config = dict(
    n_layer=8,
    n_head=5,
    head_dim=128,
    norm_place='pre',
    rope_base=10000.0,
    parallel_block=False,
    extras=['capped logits'],
    init_std_qkv=0.0237,
    optimizer='cautious_adamw',
    weight_decay=0.21,
    decay_shape='linear',
    final_lr_fraction=0.1,
    train_tokens=1066000000,
)
Each number is 200 + 40 x the weight over its row's rms, rounded and kept within 0 to 999. Layers, rows and columns count from 0. The size before them is the row's rms in percent of the matrix's.

# up: layer 2 MLP up, 1728x640, rms 0.0313, rows 1441-1454, columns 80-159
# down: layer 2 MLP down (transposed), 1728x640, rms 0.0267, rows 1441-1453, columns 80-159
# gate: layer 2 MLP gate, 1728x640, rms 0.0314, rows 1442-1454, columns 80-159
up1441,107,250,237,197,196,240,205,109,146,225,152,185,185,154,121,234,263,123,170,225,190,198,272,208,210,206,232,242,281,272,195,145,134,204,311,227,188,149,186,265,210,243,159,243,184,191,186,209,158,187,187,212,194,163,176,212,244,159,237,125,218,172,115,227,168,154,214,284,223,200,187,198,186,157,202,255,243,236,174,206,200
down1441,107,124,189,161,143,241,175,160,163,165,222,80,195,163,148,225,172,205,174,244,158,245,230,195,240,298,254,149,232,171,197,155,220,195,191,206,236,198,241,199,197,189,252,287,162,218,138,171,157,204,173,230,230,131,197,145,181,278,226,248,246,194,251,203,178,262,222,181,180,250,218,277,230,237,190,217,235,129,210,211,200
gate1442,098,184,232,127,219,206,160,235,226,166,165,194,195,253,220,158,142,164,250,150,281,172,233,218,179,238,200,187,166,261,216,268,187,174,195,180,263,197,172,197,266,189,207,197,214,207,162,294,191,248,244,246,184,221,233,246,196,246,181,238,207,232,245,86,235,179,159,202,152,163,169,204,252,222,230,273,144,182,315,245,161
up1442,097,204,129,225,220,229,245,192,226,216,166,285,249,216,220,269,175,226,175,271,136,279,124,259,194,180,229,116,216,198,234,146,228,206,210,224,210,123,230,159,233,289,177,212,186,184,227,153,149,212,151,159,200,214,174,208,236,172,172,226,208,193,218,261,217,224,217,181,164,193,143,192,149,193,183,209,205,209,222,131,234
down1442,096,169,264,183,207,156,159,197,224,207,194,240,210,172,249,164,220,210,256,205,240,226,218,244,234,182,154,166,199,196,198,144,242,255,252,213,218,207,157,197,149,160,213,215,171,229,208,279,256,161,209,198,249,213,172,243,141,169,190,253,104,160,253,150,228,168,153,109,209,225,165,177,232,211,219,245,210,185,205,186,237
gate1443,097,179,249,207,149,223,250,135,147,232,164,216,152,200,203,176,196,145,180,246,187,221,184,150,216,211,245,192,254,216,266,122,271,219,218,176,241,166,170,233,228,264,265,242,141,239,201,218,197,151,215,158,238,201,134,204,230,179,191,268,115,220,214,167,175,153,211,230,221,179,235,227,170,180,212,272,146,74,189,304,190
up1443,100,235,217,223,182,153,219,230,188,199,224,127,208,209,179,254,176,242,161,223,218,276,278,161,185,244,142,131,204,210,275,292,165,217,216,196,233,157,240,245,229,231,212,193,146,130,167,199,199,162,141,233,147,162,282,219,166,176,202,264,202,175,203,195,196,215,233,223,235,235,169,95,250,185,181,181,148,211,240,241,184
down1443,099,200,200,127,207,222,222,163,217,205,142,218,131,256,237,174,244,199,206,164,145,168,166,112,231,153,222,251,178,249,206,155,177,137,116,249,219,208,256,253,123,225,189,148,249,209,218,246,261,183,250,256,245,253,172,153,190,228,169,196,212,228,141,201,150,201,179,196,191,157,226,121,169,179,184,201,280,142,232,221,271
gate1444,101,224,123,170,156,189,233,196,127,245,159,209,212,261,261,185,214,171,142,202,189,206,252,229,175,220,218,241,145,200,165,252,232,229,210,200,222,192,177,190,181,181,249,230,195,192,200,238,191,169,197,174,171,199,208,208,171,191,206,190,137,215,167,195,207,201,209,243,226,203,186,185,171,249,227,98,156,256,260,175,143
up1444,104,248,168,217,166,215,175,259,166,213,210,163,147,191,219,267,157,196,198,216,280,166,217,199,176,164,151,239,213,239,230,213,246,144,144,225,147,299,150,197,180,248,199,150,222,219,153,159,145,181,201,201,204,195,215,172,178,176,143,160,151,233,211,213,225,201,211,205,156,188,238,200,223,209,147,227,167,174,184,211,261
down1444,095,245,195,206,245,174,199,207,177,219,142,202,190,233,215,199,247,220,204,202,228,236,155,207,148,129,148,205,220,213,229,325,278,177,215,244,180,229,196,199,178,154,251,229,210,192,185,224,186,261,169,159,170,177,143,180,128,254,222,279,208,200,216,251,231,207,222,197,197,227,148,225,191,235,240,179,202,186,207,190,231
gate1445,098,204,262,160,228,196,135,153,169,261,174,191,218,205,170,260,179,205,187,211,197,197,166,211,233,165,140,236,206,164,200,260,226,218,216,273,189,209,238,211,215,194,152,235,215,177,213,268,154,141,182,194,175,143,203,152,156,231,155,251,177,226,168,204,129,255,203,180,129,166,123,207,151,209,225,179,258,197,179,210,207
up1445,098,206,171,176,244,100,167,256,98,190,226,258,241,175,139,220,239,194,182,185,166,218,231,220,157,215,173,165,202,250,353,173,183,201,179,173,192,228,184,206,185,155,189,276,182,193,221,190,138,148,159,195,191,207,312,198,208,151,201,215,166,220,222,177,182,215,209,189,173,182,293,220,226,167,161,176,272,185,248,285,198
down1445,098,143,181,167,167,136,208,199,177,145,265,263,221,202,167,254,203,212,236,222,269,203,199,164,148,269,201,124,212,161,178,195,164,218,148,231,187,153,224,234,213,228,158,215,250,248,149,220,225,212,232,204,243,239,101,244,273,232,164,178,213,234,191,192,209,266,221,226,203,153,202,216,199,168,196,197,158,131,243,244,156
gate1446,088,167,203,176,134,171,159,222,184,173,222,198,199,221,185,242,158,209,145,174,195,225,230,158,138,196,169,219,236,238,156,177,148,204,231,230,245,302,235,155,183,178,264,202,189,209,221,228,228,208,233,197,197,203,145,218,244,188,234,165,238,175,272,160,155,229,208,243,143,211,192,246,296,242,248,210,223,222,224,203,252
up1446,090,195,251,189,183,238,247,192,155,172,185,200,217,232,151,179,164,236,198,195,248,243,231,198,253,195,253,184,161,222,246,164,180,144,200,224,198,209,216,253,126,214,76,186,302,151,197,118,155,130,242,211,226,218,166,256,191,164,146,193,150,226,212,162,215,93,194,224,161,184,190,207,255,179,162,153,209,231,226,184,154
down1446,092,143,185,210,204,172,213,222,241,255,247,192,229,235,278,186,160,191,176,167,186,173,167,174,153,242,145,258,246,140,182,172,255,238,208,194,169,200,190,149,259,178,229,191,143,213,163,189,205,201,177,202,237,165,253,131,160,202,205,250,244,155,263,211,232,241,146,181,270,193,160,248,231,214,190,246,175,202,201,207,230
gate1447,101,210,206,201,183,198,156,167,211,227,247,199,244,130,254,213,181,145,178,240,151,261,178,199,239,144,119,193,217,281,164,241,105,186,194,209,197,261,201,208,161,216,257,178,190,209,298,191,230,181,215,154,192,233,210,173,157,209,191,201,184,157,171,193,173,215,218,279,242,231,164,215,161,294,181,166,230,221,186,176,217
up1447,094,282,205,180,186,136,189,152,206,187,207,179,210,201,236,223,174,188,146,202,267,260,143,169,147,209,204,229,185,134,226,201,215,145,200,264,142,191,150,245,121,229,228,196,214,193,219,164,179,222,186,217,166,143,142,197,261,233,203,160,324,198,218,247,267,186,154,144,184,196,209,149,223,290,189,237,141,259,156,201,176
down1447,098,228,159,132,201,197,218,181,242,201,199,114,213,148,211,73,245,269,239,236,169,227,173,184,185,237,173,210,250,181,198,108,161,284,213,170,204,190,256,176,184,245,188,291,195,170,231,254,144,231,260,129,270,228,231,180,179,159,179,185,66,211,267,191,213,230,192,272,292,194,154,49,234,173,281,206,311,139,197,178,271
gate1448,093,184,204,188,228,204,225,208,144,147,238,138,260,253,196,167,111,189,154,204,231,293,199,190,194,221,240,236,202,225,232,187,113,178,209,190,249,133,180,245,254,143,197,215,177,147,199,208,208,194,210,303,208,314,194,141,214,186,209,180,230,191,187,157,204,235,237,247,181,263,220,230,248,240,181,260,224,165,187,122,204
up1448,095,197,201,183,184,183,250,177,181,237,180,174,164,142,218,195,211,230,206,214,181,191,287,157,240,195,201,196,230,188,221,187,109,265,228,135,292,250,192,200,225,328,226,249,175,228,135,156,258,259,261,166,179,139,212,182,231,210,123,249,180,186,185,218,159,175,178,262,181,168,173,152,157,168,227,185,190,201,183,229,169
down1448,098,258,239,272,178,202,183,212,257,236,227,165,180,221,199,114,162,221,234,231,241,174,214,208,211,173,299,181,197,195,180,253,174,203,113,173,250,151,176,238,174,145,224,135,198,91,181,190,186,191,163,184,179,213,255,187,253,179,210,182,231,236,158,167,203,245,273,180,164,275,190,196,191,238,163,246,189,251,144,180,174
gate1449,102,284,160,182,231,207,203,253,256,216,222,249,129,241,221,203,210,240,203,197,166,205,135,194,172,174,276,124,294,188,193,195,198,209,159,154,236,203,145,164,191,217,210,173,271,232,176,208,164,201,177,221,174,228,174,116,172,250,253,183,178,199,197,220,193,179,183,179,221,178,188,206,210,285,163,283,197,152,191,215,213
up1449,109,259,235,190,219,236,176,211,169,272,253,190,141,189,209,271,209,205,201,205,163,202,213,220,244,159,184,177,203,125,175,265,161,299,168,157,229,145,208,206,206,255,216,232,230,236,129,147,189,168,183,153,205,237,225,210,204,154,227,231,156,222,219,239,156,158,103,208,183,227,207,199,215,162,207,224,255,215,158,207,154
down1449,106,221,202,192,274,187,181,224,177,143,269,224,205,123,230,283,96,208,209,229,197,231,183,212,264,181,194,299,140,248,190,176,213,212,187,198,166,243,231,200,222,201,149,203,127,250,157,231,222,172,171,224,222,209,167,276,199,178,233,213,186,205,241,164,113,203,227,226,231,111,192,200,180,152,182,214,240,271,214,255,197
gate1450,099,260,170,221,185,186,178,262,184,252,223,163,209,217,243,268,265,195,234,151,222,244,202,232,209,194,189,269,177,178,207,189,221,154,169,207,135,225,206,177,222,166,231,233,212,215,181,199,177,142,246,157,232,156,154,180,127,178,146,231,208,131,155,157,216,197,217,200,164,184,197,197,148,198,185,212,229,236,144,161,163
up1450,100,204,210,184,204,247,250,167,203,262,241,241,169,172,206,221,186,233,137,237,208,227,233,144,210,164,150,146,197,237,282,118,240,188,186,236,138,188,221,208,186,185,182,221,123,261,244,205,215,124,269,247,242,158,209,178,223,219,292,221,161,171,171,219,184,229,165,170,212,242,199,175,159,225,233,307,203,190,216,221,240
down1450,099,187,186,213,204,204,176,229,167,188,240,155,142,122,220,188,203,185,256,155,202,155,261,169,148,313,224,278,150,274,185,171,225,258,193,219,185,233,229,263,223,234,186,138,205,226,186,201,232,190,214,160,149,189,226,198,189,185,239,139,148,194,209,191,254,198,193,230,247,183,174,179,186,265,210,129,140,151,190,113,283
gate1451,099,268,157,129,257,279,163,282,171,209,152,238,232,151,155,245,111,187,177,164,142,173,177,237,203,193,128,175,204,198,245,160,206,308,197,195,281,200,250,198,252,162,210,222,163,211,134,288,219,256,162,234,161,188,183,191,180,221,189,183,255,182,234,162,196,205,163,177,164,129,226,224,183,158,186,181,233,140,162,182,167
up1451,097,226,156,268,188,230,170,239,198,148,192,245,145,189,183,204,241,179,202,278,274,155,191,239,174,233,167,241,171,172,231,218,139,262,222,185,232,197,234,159,195,166,129,155,181,195,228,251,178,161,137,202,161,160,221,157,201,162,182,205,167,250,173,149,202,185,171,142,272,160,218,146,243,267,184,294,231,197,104,125,160
down1451,097,145,236,216,166,191,232,216,109,209,195,204,115,210,258,205,177,166,222,250,157,228,258,196,195,174,224,191,180,252,176,163,247,182,203,209,262,190,218,259,156,232,193,180,163,226,93,149,262,252,219,209,207,198,231,162,261,202,237,200,174,178,232,186,139,159,178,237,144,225,153,246,182,215,183,180,183,214,166,211,258
gate1452,106,206,163,197,147,198,234,173,178,208,169,173,237,195,231,243,231,217,261,254,171,216,191,231,249,176,210,189,175,190,191,202,221,211,244,249,175,172,147,196,233,222,225,205,97,232,181,207,210,171,121,170,210,154,138,238,219,207,210,200,277,212,148,216,253,271,160,180,193,178,216,239,194,302,247,155,153,234,162,180,258
up1452,099,213,236,176,180,199,259,204,200,249,208,250,200,144,227,274,160,189,232,169,229,202,218,166,196,246,175,241,205,177,184,229,189,198,204,123,188,241,201,113,245,269,176,205,286,212,192,201,249,171,248,196,204,198,238,241,210,189,221,289,193,259,211,164,234,196,150,188,220,245,175,196,223,222,250,224,277,218,220,151,241
down1452,102,123,179,201,196,241,204,175,97,187,233,262,241,273,218,162,230,266,137,203,211,165,245,248,216,144,238,185,114,224,236,190,275,222,260,261,250,165,175,247,171,176,135,119,150,121,165,206,218,165,181,236,178,230,160,205,200,177,114,171,182,207,264,192,273,176,205,154,165,202,194,282,244,199,227,143,147,215,181,208,162
gate1453,101,141,199,263,180,221,234,207,225,210,182,189,248,296,138,206,155,237,138,216,219,171,215,159,211,211,227,153,238,261,86,183,188,207,280,196,189,170,221,188,201,249,238,290,195,184,160,214,153,249,192,202,207,239,212,185,214,233,178,242,236,177,228,223,103,152,132,197,258,235,212,229,208,252,191,153,162,250,211,217,213
up1453,107,139,207,319,164,168,206,152,234,133,226,162,195,151,162,181,228,222,267,276,170,175,176,237,214,147,259,213,152,270,141,199,195,209,207,185,241,199,225,221,186,190,265,187,259,190,207,140,169,243,177,133,199,217,221,206,319,163,237,173,193,237,201,162,261,151,180,183,152,220,183,176,197,203,181,188,203,222,165,223,268
down1453,104,186,179,214,213,196,174,147,218,266,215,221,199,142,264,195,192,165,220,135,211,192,159,262,141,290,196,186,232,164,225,187,183,156,255,138,153,187,203,228,211,215,293,206,300,256,161,186,193,193,184,211,202,205,136,128,257,227,157,189,172,198,202,205,204,256,225,242,210,259,178,195,243,142,139,128,241,178,167,167,228
gate1454,101,180,160,160,199,209,239,198,165,193,193,220,223,204,227,223,208,220,237,247,195,233,88,206,273,106,205,263,187,191,196,180,228,209,187,204,212,179,257,196,216,206,208,149,213,135,162,242,206,202,120,206,147,234,149,199,208,197,202,165,130,206,129,250,156,179,132,251,212,170,160,219,198,224,170,181,191,144,135,179,127
up1454,098,212,210,205,163,221,173,199,204,196,240,249,241,174,200,253,195,225,230,190,204,268,201,224,172,201,233,144,278,187,225,177,191,236,155,263,170,195,263,232,248,161,166,229,244,169,222,235,230,194,255,133,210,195,207,221,84,220,218,252,235,129,156,176,192,167,207,257,148,259,172,268,174,170,220,180,187,135,200,252,244